{
  "rope_theta": 10000.0,
  "schedule": "wsd",
  "doc_mask": false,
  "max_steps": 8889
}
Each number is 500 + 25 x the weight over its row's rms, rounded and kept within 0 to 999. Layers, rows and columns count from 0. Numbers have three digits each. The size before them is the row's rms in percent of the matrix's.

# layer 4 MLP up, 1024x512, rms 0.0436, rows 68-104, columns 256-383
101:500496529502559515542518509532492513517496499491585506494487502491497476493483505486508496538511482495505495469507463540491528510488459528492500533492493508467503475487461480498508492531438483511482439510483578482506494498520502502511515499488515509506515447505550496523449512456538559458481492514506518531528507488514489529496456464462493522504513509526506537498456468512498489478500
106:450533480478533492497457544508507522560464539566490521483500509470515463471503448492474508503496553498491479490503478451478490495491464484496525516494522494539505480496486523550505542485497537478474491480501490461556505501522487491516473517458484492476498448532473524461518506553550508511480482463478480524480498478512499482504498495461462487467527439515536515493513510534513511514509
102:492521541441540490475502496512516491500507495491506520465482519520487496469496536505499537487470486491509525536535491477490473523504520503500520510530465554462528513489484482499545505470507503516520476478495501496505496514487474497508484470497473545497496497501514451481513497502568578499479510491484499520482505521486477525528506505473527497495519476468508488532438464468510536497531
101:471473503499501519481524512502555476463504523487471482478506450535463526515511470462476500511502510473470532486502511492509508542505515454533507491528544508543481500478498468485532483467521497503499518516537476485513499488504502496464503485486500514509488545496500501517496526500502503483461526524526465481517524485493469525509555521520479485523448520508497507510523487512519513462457
099:512483478493492492513501498499538523489484486493502513517492506505519491479535531531453502483490466550513504485517529493475510489495505526499478522480519528494513422518496485541548526463473478481544563490490507479502509456446473481509454460504537471473506511461516518496475479495474480495495516444441514493523522497491482466498500493486492494538519500468520550486482468522486477485564
103:486508536554472469435468491493491450496474542510518478501513481525518480473522511470564524509516513514492484512501515482502504507494491504513504507474527480511498491476502492528519475514517470502492478453490500462490506483495504461473476507553526545531496483494481489446507517517515494566527500491455494557508513476502493490519481495525472440530505575441480473484531528486515531538516
099:473490511499497492529513524505554515476524524491461477502516534510488493478541456500501487486519529520485522502458523483465474515456518517513494485542515486477496533522506501479485502488491496490486538486447523545506453503509530537461482529517546521508491479503522526443526507506507519463480514500499479482489497472470514496487532506485529506537502478552536498524516500503493551497522
097:536502516506497470492508503454488524530472504490444475503488503515533512496500505442472536492520529510526509530524483541513553508549542493521536533485535464511502496504511497466521484462477486487493495492516526529532506482512522524421524486458493541445500538478521508498539518502516504519518551516518505488450492516484521523494499515434514455505537436506535477481486481496527518505527
102:478508509481504501503500490507480511499468556495476474470508473478489500519532523490506493515509472464491499505545531473463469519465521506506505542498478515496485495468477514522515528492473461530484449522472476519464471482515442468523517482496521498531491476525510485506481509494497507471520522510516514489529507510441505488530506522505436497539473479521488490507504507481545515498522
101:485460504471512483524546434496529493485482484484548539519530546532488529521516470502574517537489512473487515501470476494528574480465533517484549443503518445489489522529471503490460484510487495472482501490549510452498470500474491480503505489515530490474506501516522462472488517508518567506513491501497471485497547529479522502479459528449497469508492467461499489494489460467533539519503
099:513473514507501485480467491554535498538478496498488501490501500502515531521456484495476495493478475489514562563518522508469481559524539504498465519473536539474511503512515487465492498521529505523486463558493507481532510489532485482500521504530477495477515488509488478471514494503482569512529460532513543470490468484479488467470496519480518519481488501512520484482460492541454499500496
101:532504496517515493479554481486523487525520492482504453515503445501518448502533514514477516491486501521517480497541486544509528445485495514484512502513501459468482485495512510520523546562515523479492515468455517526501508517449526532544531510470454528505503477476454442495520486509468470509452495455502492482454515497517505545489475459497494580510511452472477482495493567489506511510508
102:475494505437509572517501511528441476560465502530485508513495557491515504507516469462532532467537509495481515504525486518492520514523529489434560495488525495475513443518494462513484482510519478561510524547481498495531486475490531529528509475490520513536537481531514519463510487546506491479471525520498480500463541534509536489493514501493517498450527530511506541546514535491484477481486
087:557512466453499490496551513505462464516522500459463512512537495474515497473521457477497481497515523535495495520510484458505510497468546490465505490493511485527482509459475513532498504545522508513503466494505535539522484487503497489459500488496446492478581495528542467496512481554465493525485455500523488507484488485512472474532450489475513503462468486503526495537470552512508520512511
115:517496556489500503481520480500471497465464493485530498501512504499470546501479516513524549491523478487511467541490565516510528509516446486473492537505527463504486512490467471495459550486481511513521494502527509504439511520476470485500507501452477467485503518534511505460523497503509484493430469510465503477524493484513542509512515504512485512496523515495489514531497543495486494488480
099:493510514487507532528497544508487505508518517497511471462487517516503458452485465488497561536474445525497510492507457482467517502515549470507504492455479530512483488492498503456467521543472508500500482488524511463504524479476497546495530559493454479511509519490493540512516514455522488515519483511476537532444446499507474532466473506515503537525482540493502488477552505507494507483499
105:453515466487511513514506472518465524485557528473571455532543542504467456496443463531492514523504506508505485472468529512533475511507535510504528483539527486507497505535464454495505491459543480532521532510516544505515513521491556494540490497524445475479497481499515499477482511544490516518540444508488512480466520491479524514483479535531474533516474497520514497499555471473496503486526
097:515466496515485518511480537456465549492494468452491477464458483503498504522491508547512466499509500484505502532464459521493493495507469502506475491500476494530485528484535472493471491498497483474520523481474526484461490481489491551518483505458482441508532526473487503513508475503505537529518519441559557517514476510476509512502475463529490502557496532481512460538494464499467490509531
098:527503504478499501502506468453517500507502513489519467452485505472467500521476528500490536503527515502485493506528491499520491513455510531522476486475486509534502480435549537501507530514486520528510503528475497486487520488484504484470519492467482561514471501497410513531509498481518508496502516489501515449489526466487505512499512490492506510489484468541519499497507488494495514450495
100:523528501480493471465499493472519518505468509485437498484543506514511535533506486516489541518459490477504502533484514479520473525521479503516504484514486505514505505514490564458523471505504510510486520458531520435496538491444528505495497563570535469494496507497497477497507499478530511529431482455474507474461492468524493478500532540472508547507520475521478513496506503486492512539477
100:499496534470516455488517512459519474463498517490474549498521481492558475494491515497470510416465527426457478502477525525489504519440484477501517428512476493532487482526468498492509531464510505502531496510490480494497507498497500513476520468528499504466489489496521508438532502526515494490486516538526518482512467520463478517489548516456500522492476515496539515471479496489498512537438
100:507475531489518460467515492505496540490512508531524506514501475497492452505513464498525488492502525476459544476502516503515478489510467532467466515496507495545480521520446521518516492488467493501464522471488511469473521476459489501460525489516490503530495456515479502466507491528520541494486523458501518502510476495527481524510527508472506519513547463501514533457517474476472467485490
101:485523500517513504517519464487538529534514519467499488494500474508537484555477512526522480513437504498473496486498497520450493494506456499501466503481513517524467475489525506496509486509470497496488504511518480509507470488527494557515525491464468501487464515502516540513466504480499505468504514491442500469526505465485519531501477483545509536532504460554507523518492519483532537501477
099:529514508505464535492519507477511457484470468514497548496499513487458489480504460478470502490471505481519536460486509499471518516551485480447570466513461522487516545483472530471511497454497504491510540476480492525468505518535474535466517515484509470518485524476518508533467508511477469467467539476539493491532470519522490454495509576478521471531476515544530451494475518480469528459507
102:518518486485512502516510466500529531476509462495519487498472522527470503524501507534501464491498484458492486457524490576486457520502500531510484527527511489461535505525506490517523534476504493504535506500561479526434477478523499483519480505461515518486483546504490504511551514469520524502490499524494523482558469487511480528489486502491502508475469538510474524515510488533555475531495
099:523473515461467471497474510490470512504505508525538485524483496485503487509492498492495516540514476501490503546487541492493481511460461460492496559504535474515513500445471530485516442501456486511517490478542480501501514520467499482548530535511502527473506480539444476504497505484514474476484524543489570511474426503551489453495488522541564504517520510508500536493525495500528519500525
106:461516501447448467532509485506552496514478491480530514461488491494504530490477500493507516503484485507515472525491456488553500464516488558556517501532522505498463473509448494502458552471468515482480477494510516533505501521507511499492510467513542519480453520520485531523503491508502538502516490481460476520523512469530523515496505476477523561498487504509469474540528473539470578491568
097:456492515515529489522533531507515511465500477462487485504507518462503506528511511508506453506435498501504490526463485464556476489501471517514484490555534518486488522491522520538544492487507452483505529513488502510508507521535496500472539459472501488460535505518501518490501494513505490528521483546485502464494470504486480534494488505507496495470536555473539496490492489483513489533486
100:486505471515486528527532461480499495474489511457534512525512506536512510535435507523465525495533521512545530539477545510518494475433498490561491484536487460462530488514485516537548520537498456457491520481533470571497494474500484513502508501501493520516502503484498486452470487489469505459510524498504478542510494527522500478529477512482499523539556503490473522526516473560488551501492
098:488463498483496517527496493537517496491490514552498506505508523475492475504471549444527470481528477537499515489435500479490464497503536489551529523512517504538519518527524459512456504527519469521512526499505499452521487484559520500441497527484497503540533453498502504468473506468525479491517509506545495514504541518559488481495501517473505442541489491521461486514517482488519472509487
104:487461492489493530497501503516503451499498493494504499493460496485491516475514496519495501530489491520512492507476515490503469473506478514502493505487502498492488504509492486506497469491510498530508502483525476498518501500539478473508489543493516507474509538499510501493472492511531518526560496515476462511503482521493472483513521487532554487496506502512492521483488528559517558517506
102:570483475530513499514490497485501518516483531501540506536536524526488502532485489482508473452514541474497513457526515491520511487498482486526536468508490484507519515508494468479546498485509501528440475561526508531532500442492537545523477552494487456513508504542503516501484508467500511513550512496481467464486471513533513498504524503499496483549466491497535481474535490479499512570516
103:517530496498473520488482548460505502486493458458505472477518527519496516467499467538509515475472505450522510525475526519491534505515537501474524487550505466498517449517474488483495511505508459505449513499477512504478485453460501478485534505489491508490542492539480522466520478472508459484512518506502506486508503486467519457513510497517465513464497486501503497496519514434474512524514
102:504507556500488492524454479481481497492508540532497482493456512497508536454524506491519516471517493470454521475522506467507516520451506518472517474476526472480509502513483483517529475524490522511497499507444443490455502504453491528479507496481477495520492544460484492485465497466499485533505507520513527488499470511496475508502471492477502487485505490489513512459483534481508492510502
096:508532508507522498482493504510459517496483416516491518522492504492509509509481482537519499497525516498492501528499502531516462513487516488500490492527490520481496550509536490534523458508471499446485448516537504476549551537443525465519491522503471553490520519493505470490475501498536484508453459505512474532497502498517483448483493504481519539528527503495568461472484492435536533503523
098:484461459469518510444527491487500535507467486518525514518525449505521517500497506489528531489440504465488506530486518499462560486496497498507513545476530490497522545496522500526451495481489517432517512513494456507492455531500503518517539495519518511504562525496455503513505502455509460540535471509524508477491553537476494558505525529489527497527528532496522494466541523513477500485474
099:541555501490446505504450494534463488508507520507477435538490537487486457449507532523526528551530504494510530472520494503503480489485574558449482507536494543511525479456500526482484513521535503487464512561500507474537485484463508521480525504462515538500534454492520516533518524499504486486524462469499480486476515499481476490488461511464484475539468518525488485480497468475475517495543
# layer 4 MLP down (transposed), 1024x512, rms 0.0436, rows 68-103, columns 256-383
103:485502526518538512489498478504515523497549481511522495552456521574505472480508493475482513522511512444521512512513532478488530508488521496529519534505511505456496484457490491503484489519479491495464484514541484492511532451556474446499486538480508490462479500526494453492500475504502491487451448490528500499511440471509479509538496505477494513518510481508460491531479484488549457500500
101:513525511490483524475492523505478496508481565470555506490493487520560503517489439464501511490485486502525523488491485491469457486515486487460534478520497540517506504463497487482491510503481497533527465474458517508516481511523495541474560497506488535487518498522505466540532650470544544512559480468480492491487507514433513534385521448521487502479495480481470481515489520518515488463449
100:455502460516526485493476505469565490499515486496489517498495525500511462486493526517461491479490518476469540486466491503462453461504494514466472525487478515522534473500522506491487501503524521533518484548452511482485488519542513510502514503501525495520489506494464526511543403481518538508509516578504521522528479497507458541598506511452524517492501508480483504494521512467521506499473
103:471509524498438464481450505491514459506535478489470597457476495491480502559488477443544501487468486436529520511528483504482495520509501456477496491520547527514521499497492516490539523485483499517483512511472528523491514453503518533522482445490474507532487534525476501479490485480486475543478533525501509502489528493482509463548511488498516520491530513524510526511538515521519475488493
102:488513538558474516501481487513510491524495491472479506493536521494474467486516491564495523524513452474487495544511569489524446487529517505473515501455516518527482487492517520492533513453543528507492506495536491521500468490474485477493511442489488550483448475478494533509478460480482459537478522485510490501509460519495540478511500509479482495476502543481500534497447508519475520534533
104:484543467484482513512515471527554506529494513504482466500502459489514487520517505542484493490499490522548480484467527468485484530490524473504530470512417504477457512477473455520515518479500465547502512516458479460499496512504519472511490547506482477508487498499499509506446507462503511525474517502518473514512505516522506486501499480470458486499496512510482512484500519507484480543523
098:483576533513537502495492500499469512533541520505452486529475524559526535489516496532502489489494492478495500505479490502471475505496504513504477445544512495512535493507534511505482498464543520479546475522557526493512498496495501493488505501492533561498461475510530486525507513504479524512548507516517516499500521472468474497547517515486531463513465515479519482507528523474535502503474
098:485492512515481518524505477511536479434509490511513555449487531501488509471500496505464481504479506476502473478514479505551496509513525509530522496457519533503521490519497509464522500513520522498467511486558500526533507510525536480458492494553509507497498508524514503517494484517480493487439520433515484454471500527540459519490503490489508463507477511474425507496536513490555445529517
103:525526531528506493487494521512530493525461521500524446494512532448532521464532521539515486519499494515504509509490485552519469464558507477537518474534485471501512525489558454531489475518525504515494517479466463469477540481494482485492512524505495472473482514494517470456494560482492518533523491535537496462541507465522521500519494491520478475464541477510512472518509498489540512507494
101:498505515488514513473498505520457525503557526497523505490493523532502489520440506504458530553491522474509483507505518537499519474503506495519474509501460479440501518458544495527514497521501523479488499493506503466533500483547524519539456503510497459496490532504469487527530514480490505470517543525480502477517511458480484529519475478503506488497473480480476482477538514483509513498486
096:480545481527491538504515488499533466501509490491484482549521456528495486493499469512515475490492479509512511508500529533482491473515521466509534477508486520482492474536569457520502505519530504481465504511509479490531504510485530467475513546459491501489498481493495533464483533455505565518517476479471512551502506532480506489471531486536520525560529506533520501446479499484476524526491
101:463485519439494428537531491469483470478498527531507526437498479469475483495496536471475524511521506532520559508493515551507532498518539471495497500438482478504498494498529467471501465530456511489547501504515541494521517474496566486489525488500472515494476484508508573512491463553502515521495489461508478507522500483477514486532547481499474494491490499501527472544491508470492496483498
100:496512501509504485514488533460446492468467480476483505527469517495471520510514520515493512509488494476463514495551515498505449456504531501500512492517477515459516471506516553501485476522519520498490480513468483494523501499537539503491490503487559535452497488495484483533466494503518483543514465497464476553514502490499452510559531482515540499479505485478460512528522554512516516508514
094:498494467442508496498471510548485525492498480464532466481542495490495524547453494513531504525511465533516535484552502509506484452522543542516503467502537470528539494498500510498491517532470484503537456503506522489493513502472506498521495491520474505496579502495548540510474528537505476524560504510523512518486506531494486508494517520502535485457488482517507486503498553536457537462466
108:494494461551495483476493535505488510542495485531551548504505507494506505523492507483523482461510492481488481485448496475519490481485485511498459513481491490455485524502490529547421509555485490496504457554475527506512493497501438465511446473535478498468470465488469520492492468504474478500456511475499481521532456508513528503548492508499520508513457477491511529517538507506522484495496
101:481476493495500492500516452515501503499451513500468525460514491513448472478550468519495517486498524483541541538513492498511520491496477469542509481497474499485465494502489485553501519544546472441496473505461503505519466498505515487520496489474511489500511532484525473457517536504503486510486521462494482488511497467548506455454501451546469501493491484541518520496480507512504515502495
103:513496498516553528534540508466508541486546486527493511488485498481469477512503503543534490479478549523492471520526516515520482466565529520480559468488449526530487486487463522527527535479499526511467510505536529493467558530476481494525489595517495482497525484460519479474513532521560486463502454480493530464465491507513487477480505495535482506447469442510525475477508526541514520457548
097:488513491517480526520502517476469486503454518505511454511520484529497532518550487510520529514475517511500493487535471497479509513532469507474506466475454492461481489475450506504476473504481523532486516485451506497447549425488512499493489518509483505471533490458505487513457557418516535529527527496493483488487514470482524505472578546541517506486499558524520491495504538540512516511524
097:479499498480526482486511450486460513482546545452510528492465499478500537538440508488460531491512543467488508508509501496517501527496503589519495477493464495497548489517472476510541439481485538501504497497494516529548512558468497455476494524503532526524524467504482444515522540458482503505473474480508523443510488493458524513493516522527534458535479486467517496504499506479519493471495
093:466531504538514539500523487482525521496488512494520501531506504525476500500536475498488480484463504488496532496497511516499515526492472518480515479469547481511515492457476470527494542509500515540502493449530514512483493476503510519521482481543522531499503463505493505501524682506478492518496530525522522466529491507517488463362502466455518500530492477455460475497493496483477503495494
099:505439496512485493522466498512478482485513526513456515508513449458531512479509494507507502464482492480540516473513550518530515470543551556492493473467471486499451508497535489476495509462478494462503525527535486491512472485479513534464495463529476552523518541481531510555496558483517450461538498515473492503477491518489493513457517485489523508492511489495512503510487526491548532496461
103:501435464496485483474480510478485472507506520515483474518506486504493523492494480541530517470469530529475525473503524469475502497500507471526476497483501498472476496500494509478499524495515441530498520492536535535533463471532467493494496530472495489493483504539505544481519453501528468470493514520495557495492476508504485497507458535460484474507501533470569520521496503520516511523501
102:503489480509492482505515494513487460503522473490454463503501457499473494537530471491480477489470518461499475557513520533496479495513471485499495478487474521512492521494536518489494484473537488499485540496493478523484541480487462474484516520475483456525507503513485469525485555510555473489481486543472495509522474546496491516459509513566515459455510525466552533469501516490501491485465
099:482533444482500477486502522474513534481496473497497505452527512502486501499496509519497483519509501504507520448514495502469504514507535537461536460528486521487474549478546484496474522498510478481480488474493514443529508477516535495516489484481513519509470507467495527488459438442491503516492522538526438485501521506509493503574486499532520521518475487496534514495537495479479547482490
102:467495478512489516525459527469480498480517504503511515455471518517505495525495530488494474493525518479531548442505531491510459520475516466472521523548478498436479446574528554477487502479527493520526498512505491514507450494460526499529451487515495462481493520503477563510493537527485502484514514513497499523506505500458494541431507510491525503473454472487502463512536464507469513516498
099:514548518521494584518506495502499515496485536477488494472475489481444508515514556521520441480518486503497525529500518496520512487490463500466527479483497514460522491500492494502516493497468525449483460504499473500515505487465560485508546536497482476440481502493483485462496524490471474557532493489483481519508492482511483489464492531553496470499458444531449534507536488514541503537532
101:508526554498503518483502479510474495472497541502526546541506489500519465506508498486510508491474452513532521473486502500501492498513477543459530519515522471475508486512522501522459464483507524471500466510493454530475484539493494476540524501465530506506556495479504479498492632510499534485451495490508512476498520527485473503385494486519514533497506539538498507498518476515502509510477
098:509515492493442529517532468519503510506500498476483487460484463503463485499480527504527478472498517483502461508495526519493479495557506475474484504529483492509473502517504496516484496506504515490499501443466473494524464527491499513544490510496524503517470477502493458472484466534502478510526543514463495547491509484542522512500458465502497531464539456559538498512502532505506493516514
100:524478474497476479459490494501498532469495529514514479484465491485508502493559514490491492518533487502520509488538490495430499480503487472489488519469541553529470526513540501491509494488477494492475475476466478502580460527479463515535469489491500534506487522535512493483521448520506511480518492527488500483452538515489523494545501510542503524495493467500522494504500507501465451531494
101:483516498508467514454472537492510530512439528502501528507507522519570463548509505519456489495489499470493471503541545486493549479548494518507492484487497528512498470498463497494481503507462483560517500517531482507469470534499467509502503508503488520484519486444500443515450543485492511514477517474467492463483498500525513529485471553494466481537515505466496511473532534509514494496533
104:511472503516510481494470493495509495488481478477478501488477509477471452526545485523498500540487456500504485478501492545498454502500530502514512527491493513503516489494483490493496510516516516518487516483538497503508463455492511493526542551483473494491530520532537511477498520471515516514498483484460518485498472501454523509402500498486500499517513508503465502515521479518532454460462
100:479465497504546522474495523514475493494487480518526499467502525516497510512518507533521471494504512580464478468515488476484507522489513513499527504467516537493506487476481507458531473494510515552488481543508514473523510456498512490481526523481538518489495457517531476527509513536451525522554509506541514558491488498487490473548508466496531495516478512485452510531498481490478497505490
103:494532468458468461518495525484499518502462499539499511502485483499453495473510485536504499525529501524525498527493498543475483491478494455471457464511541499540485518479497498528516578517524459505521473483507546548500490478468529501489473532494488530495455512532510487486518504485478486522488503510514485478536541491460519495494494504555499490466489519497488479500480506473449487528479
100:520520504499502446488515492509470509450486523495536510508480451472468497459500530478512551514511488526515471490538496533498512515462483468510512541477490477448505462462475508469538537479492504504483495536531512509474482546526489502503529531489476499486499523479501505549524462509496499494500521476499460521547492450514513455526484486498481521497495504550535457496452522488503462475535
098:514512469469475534520531461529472520490458495519538525478493471441481526492516505482539538478520503526473467488528468472461500511497501497512524501479543485504504494445512460468508493480532495507487503458539498510503467516496505510514535498498518543473483479499520461547493476506458541478502504523516526458492511459498477470465500458509504511452502528527451498495519458487444524495516
100:488506516503478484458506489503511516476468470521484456515542489465460528516482474502497512470513511498478505480526467491496512438479519507509493444466516511455491479500482495491516457468494493485476480504517430501500520498491504530511462452491507470493520539494472521557519491533460489474452511447536463507540498488555516460479469518492467490530478498502517509482496487473482485496489
# layer 4 MLP gate, 1024x512, rms 0.0436, rows 69-104, columns 256-383
104:522504523502488525463541512517481544491502517499467560494470505524520508494495517529458487535480468492519477502468491538503492554505487456517488498508515513506524482465478479474493463476524452447508492486518544460475513469508500561512529481507536495477529539502506469525497529469506512451547506487489496534570491482458541506482495474514501522511510529523491469514471478453471494505463
103:516497525514488496477487506440527514476519515493472482512525516519479472493526461492490500462501491472462515486484548528547510487528528475492478456503496452503503513508490521493483512483525521467527457498472543487480522470520493487511456524516507506524535473544519523479459521474514484489507487473484519516497495470441549532461468457526472534478479488496557434517503456474478471448440
101:513496478522516496513473483528508484522495460451461509464486522532492534481471514468493518480536495534499502469509530482476489503533509479491490504496524489495471467537514504468492504529524535503565488507482499501486484440497509501462499504473500521479522559469483503508491523487518522514466507520474505469504502506486547512465501507466470503489490483486456527509547491526487500468475
101:518504533460524505549485520525531493514529539528489499486505490506487506485512497511533481503533528519460498489489446485504506491463454469480482483475510464507501521536527516518461459527506514506461475498526478481468519474499500510554456496464495435491516476524519523481512502521512518471523490534545482533491497543480498533470461475515482462477498513484487521515465507513494501477491
104:537569440505481517522526511476518496523518502495501488496521485539506540530486493481468458497518524513531516504540542531504496471523471466524459486522544491486471539493485450494504484524512512462514559492506483476518524492525538482505489502506533488534499499523497507493524544483464490468497497496500474492450493486476509515492512502448483479458497549469501505491501512495464557487524
098:496508474500530488557477534511490493512521522467507488532494513527516497535472456531508533454504542518513460471521520519527536458483511482477469540513497540498511526470533506473483460505459490516457520450485524504527472412545510493485486504514511506477486492500516487535501524498512536485502464478508467507520520496498497507488492530445508534493488497470438483502477482509529549488548
098:518493497480467515475518482539509510451490467496465546536512506495532545468502480496498504508508504470572497538475523564487491509514498476498567547511503499500491512524466496522532460451503489475489493547503519513530483533525501503486489568490486481502529506476471522513487519495470514505495576560504473516548482520517526504496493452507554503501459456475519496516462502538477472552464
103:476523521462521487461511451481554486483527493474523577532467448563490476498487447516474545496452493484506514446543513470456486537522512492474539517498470504432509509477498493502529519492491477519505481520546482510508527512503471486474488511485472528513510535456470539518515494468490503481476496511467500512505541497493482485492548475474521505508473535518532489480460548562462470538496
103:538497527519508501468522489443500490538496495500492539469472476483531484501488467494491522495531489471512446504512515513504533481502508502493468473510535497521540503506492491503550511525527490483484489520500499508492515510507510519468484496519474497491548469478490512517443504488489525495535478502472514454505511461459544501498487470513469489466498511492527512465500512504481512456495
101:492527512520548540519502518473520539476536501472494507490474498495503495459481483535508481485521486494468482493524505553522507470497491475496540528472479477484486515484483468498520528486539474495486524497482524504473479499504498519505471492529517486540514465506503506479545503497509476544508547522495518479490492475522527506466509506501508492516473458483520555517482477462527485524520
102:472512499489500525494525518493512456491506479493483473501505479497511477448474476522496521508517509520508482461471550491497510457494544523550539496455491473497513516477524491479478476464485448467523522453521522496450506504490486534513498489503496472517496479500501521468511496477497472506442511491454499509482541471506472543481508505515465504518525522545501526462547561519484486468465
104:503503474538511514475492521469483510572494499483514521533464519487505484501441473486484428428508497482517508499528504519459491485469486493514479535491524504440506504520548467511472450553472515483521512478497502530518469524520544524540462505511529473544506460479470464503476534487469430515485542507504480512524522464507516484486519479469494530464472505488551538465493513536489514489530
089:545472521484499512496551553477504473504538477466429517517512488506510457487489498514489436496507534518506492484515502492474498482481524466488495489491476535543504499458496475502460499515482484500452527542505469522524501463530506489502472501490459474527488485499509473525556522516461522474492506523486529496469463511519522508492475478473462514501511487451533514580469487474519471506542
116:482510527496512512516496531494479518523479506501524549504507507473571550530466468501550482539499486490522438516499531532504499503491490520491515552498516505479513522491515493488460525499465494487526492499522487525527499507510499499508518501487503505521480489520466498471472545528494472489501474551478491504528534559543526483466502467481495533523544457443462518482506480498511452516547
105:483499457499511557497507487486481483513498489475508511499474487535529496473538498491472489502523518494500528514513449497506530506466517482524521483504508543482468501494486506474467484494523485462525517504506497510525475491513460520539476512471476457511464503521497542537484499516510456464560546506498571482515500473482538494483478464479463539491511476524471507487504499503472527479548
104:477510529466470486482530542510481497482553454501457493506513502499507528502492477524526489523561531486470431477562502517528515502527474454495468543474533497451542490480528484509481483534500510501458480481509520481475451511473476483486535534498521505526489469505456478506529541504484484451524512509492506493465464471554473509465491501498480509500459505509471473477472516534508490490495
093:487479491502509495526493522453530545513495499481538489500521532487454456452469490532487500524489472498481487492505507487548563498524503461519477503507482551523532507523528496487483503501489515509514488517534492471496506538515511491488494469502521516511497496542490523512500506504507485487515466539513481503490441518486537516482499481499506477510487491508503483485487476522493500455522
095:492480498480510495554512527499488492473515471472466519484505568482516477496513502486518518526482489560497485528506527497524494510461459510461514539519507479470502514517512502513529448514521482496493503504497461518483469470547519531487511493539498487511532527544512480518504514493520552548519463493493516493511480512505462529506470537536488532453502471477416491487508478477484500488472
096:518463513462522468518522496498465528521522507501491483501479434534546475502518524478536488511515545471514528509501486488498499498493533477509462476491516479543485517469534474535520490506517457487494444462520522515475493531504506514476511503434503526535485535519463510532471512508473519477498495531515494492527503492545546499494491495516496456502497470484499502523504488539472509510537
100:477505492479510506545475513493474518515509522503483506491475496569499527517486539465496495502509502493538478476529536524503515511528491489533472524477486479498513553458496504532486481450491481485475470487555476484557490543483506460506509532478454474526491490504481508515508521506464525427507499530500470444495471540486485449490469521477480510499494486513488514517490509495510513520455
098:512488497457485529551493510506489491546463526488476531473467511537552500491504523505535518513521473491529509518501527491514515475485525501519454496513497485492526497492476482469485485524526507504503536511545499519517530462506550460503477519467519540477526512503452505546465513514458535483517503521544493458512512488502493471487488508555470510535507479518485488517466465531468467560506
101:520527512485565491508507513506523534486519477437504522519494494499480504476488506503493475461517460526483478562454506514497513507491494548495434483473532525473478467500480484510499510491503499493522440501537518487513487466470534541512466505510517513529511525513510490476465492446477524458526477521486521540543503489467487486491502479553486532449484512496511514491549502477537473515454
102:487521518490510535540536512474496475502517491513543502500470462552514509516519508472491514464514514459501471505527456512483507480501522531461539520501470566508498519497508519535512509451508490487514499525529517500525490499532474490483494490483509506517489481513547516450470509495489534506445554497505489503527500547506501497484523537498496493501509489482494490477563504559503489507514
103:491503485501471513493519545468497485511466490444492544433452514505560498509482488507481514493499512482526494503455471483500511528523463455486488514534483521490471508473488489480475497434517481477459467485495515443544530492530502488487476485503476460532488514495481548473437519540504463496497494481496461470494528504519524498481486526518481508510461471499551491473471478507491533524484
102:482533468461497549491524454480539553520510515497512469503494533522466534484487495521504522480496520519521461443495510515535508496474492486503489518492520499512486489540498476514483509480545499487541527571507525464519512462475515568508476497500539529485513509508518483464460505492472478467499493503467483491499487501477486494495497539534487501464497477474512495545501477529553522514478
108:507462518461505527484483519473503479493472532475485546459491464544489515491520532496490474494485510534500483503476517474483492510511526522450519508492513520453501473472492481525501508468523505507539515473520467476488522449483484525508487503485517486486513485517454471518481502495502477486472527512538468497505524465501492468506487512490523479492504495495507447503489501499489484498470
094:453479521461510490497547513523504475517500491502483503483472487522534509490482474490495505483469539519508530530486490509472499542476500497508481482487551503468485482496501516528495487474519462484489499486513493485525525510542529483473514471461540471502487503506520511522509501509532527490496500495500481507529474512538513538513542475504501540495488491473511494519505495489487511524505
103:551462509526484491534524510489496522545530490499510460478506501483537499509480507496473513461468482523551523480480479463519481513475525538477518518488525464490540545481473477483461497519564509472537520542486521482470532512556521483483468485532479489529521489525522477504442504515446519457540468514531463467533527526522487474478533480472467494510489500524508462505497481542482553512515
100:476463520519497501504484477455491475559492509529481501502500461503476487457492497463512493487525536494470453468531481546508456482499497493524463516522507501528520492497531438542508501506505450471492516548527499477506480543504575466504472552453521505515480464527481537455504521504472475488518498534519527518499480492506517484477507530500476483524457511505528523532532502494517489517506
105:523514506502511502498502524502536501526507474463503456486492495460530473490458476534517495459523502494452492500501488517504493494480486491542477477506492490497471500544540500496496516485475425514515525489481514530474459481475522518557543521501486489518532561494521487512464520466494500515493519474452444506518523495476469525471515531512470509514472463489513491480466472480478533500542
096:444514514506515475478493522531519544490483489492510502467474467509541494469476496455465481476524483545475482503479494531479508558499528496508432498511558500470532475496481462457455499501466500538476503463495523512491535517506512511490514520529565539489467526479473494509510533486510482477470539486509536493508513472514493553461489511489505531490511490526456553509498521536482481497499
105:492480514534500509516463514484543466474507520526473469479468486519538493494561455477496472524517544510502433471495503501487520487498466504520502518520467502523481477508531496508513484491513481513492520489518495509499495508523501493501503483506538464466467466509504503495515526573527495453477504505484466445496475442546534547473512479507498501502473480524463509509467507496497506476487
102:496460519480501497449493528488496465522540524504517501492518461477535500486484472480517465500487513485519533493504512512504503498476480515466494522544500503550505510511499473546533487474480479515496525535519461480509466495512534493500506514510520505540494492506499555457485520478530544442508474536562511486492507508556428488468475497522495499511501500441504483498542458482502525492470
091:502505544433461528497511470491535499514533485469478532455463527494470459526506497524512480499500499482501521520478555490498507515513490502501552468521511506504514496538513441522462527486499450458494520513457520498501515473473495497544471480539491478497487548476487476535522508497520501524487507506503531481536480488521467523484485534526514537510515518510518511482481482469498476482520
092:476479501501521468515527511517473481502461515471459495469523491513520506472471533487521563538481525510496480500519471511472532492520470511473508498521453508475512516484474529489499495494500539509529473505507478478517488496495504561563475462488559528554524510499496541500519507521520490477544484518508466497518493489516495524468497537495480529477521480509521484495467504489497555535542
090:515507523501489482522503525547493481526552500495445514504488516522543502457478469484512533507454482502498521475516496515472468477509527526475496553531509576482466508485516500505468483524496511484506536516502530480493497450484570526478510504478502500524496489504470542514485538502476493469472505490518510437495530492490514493481521473476464477515529512509476503478553495489503449516488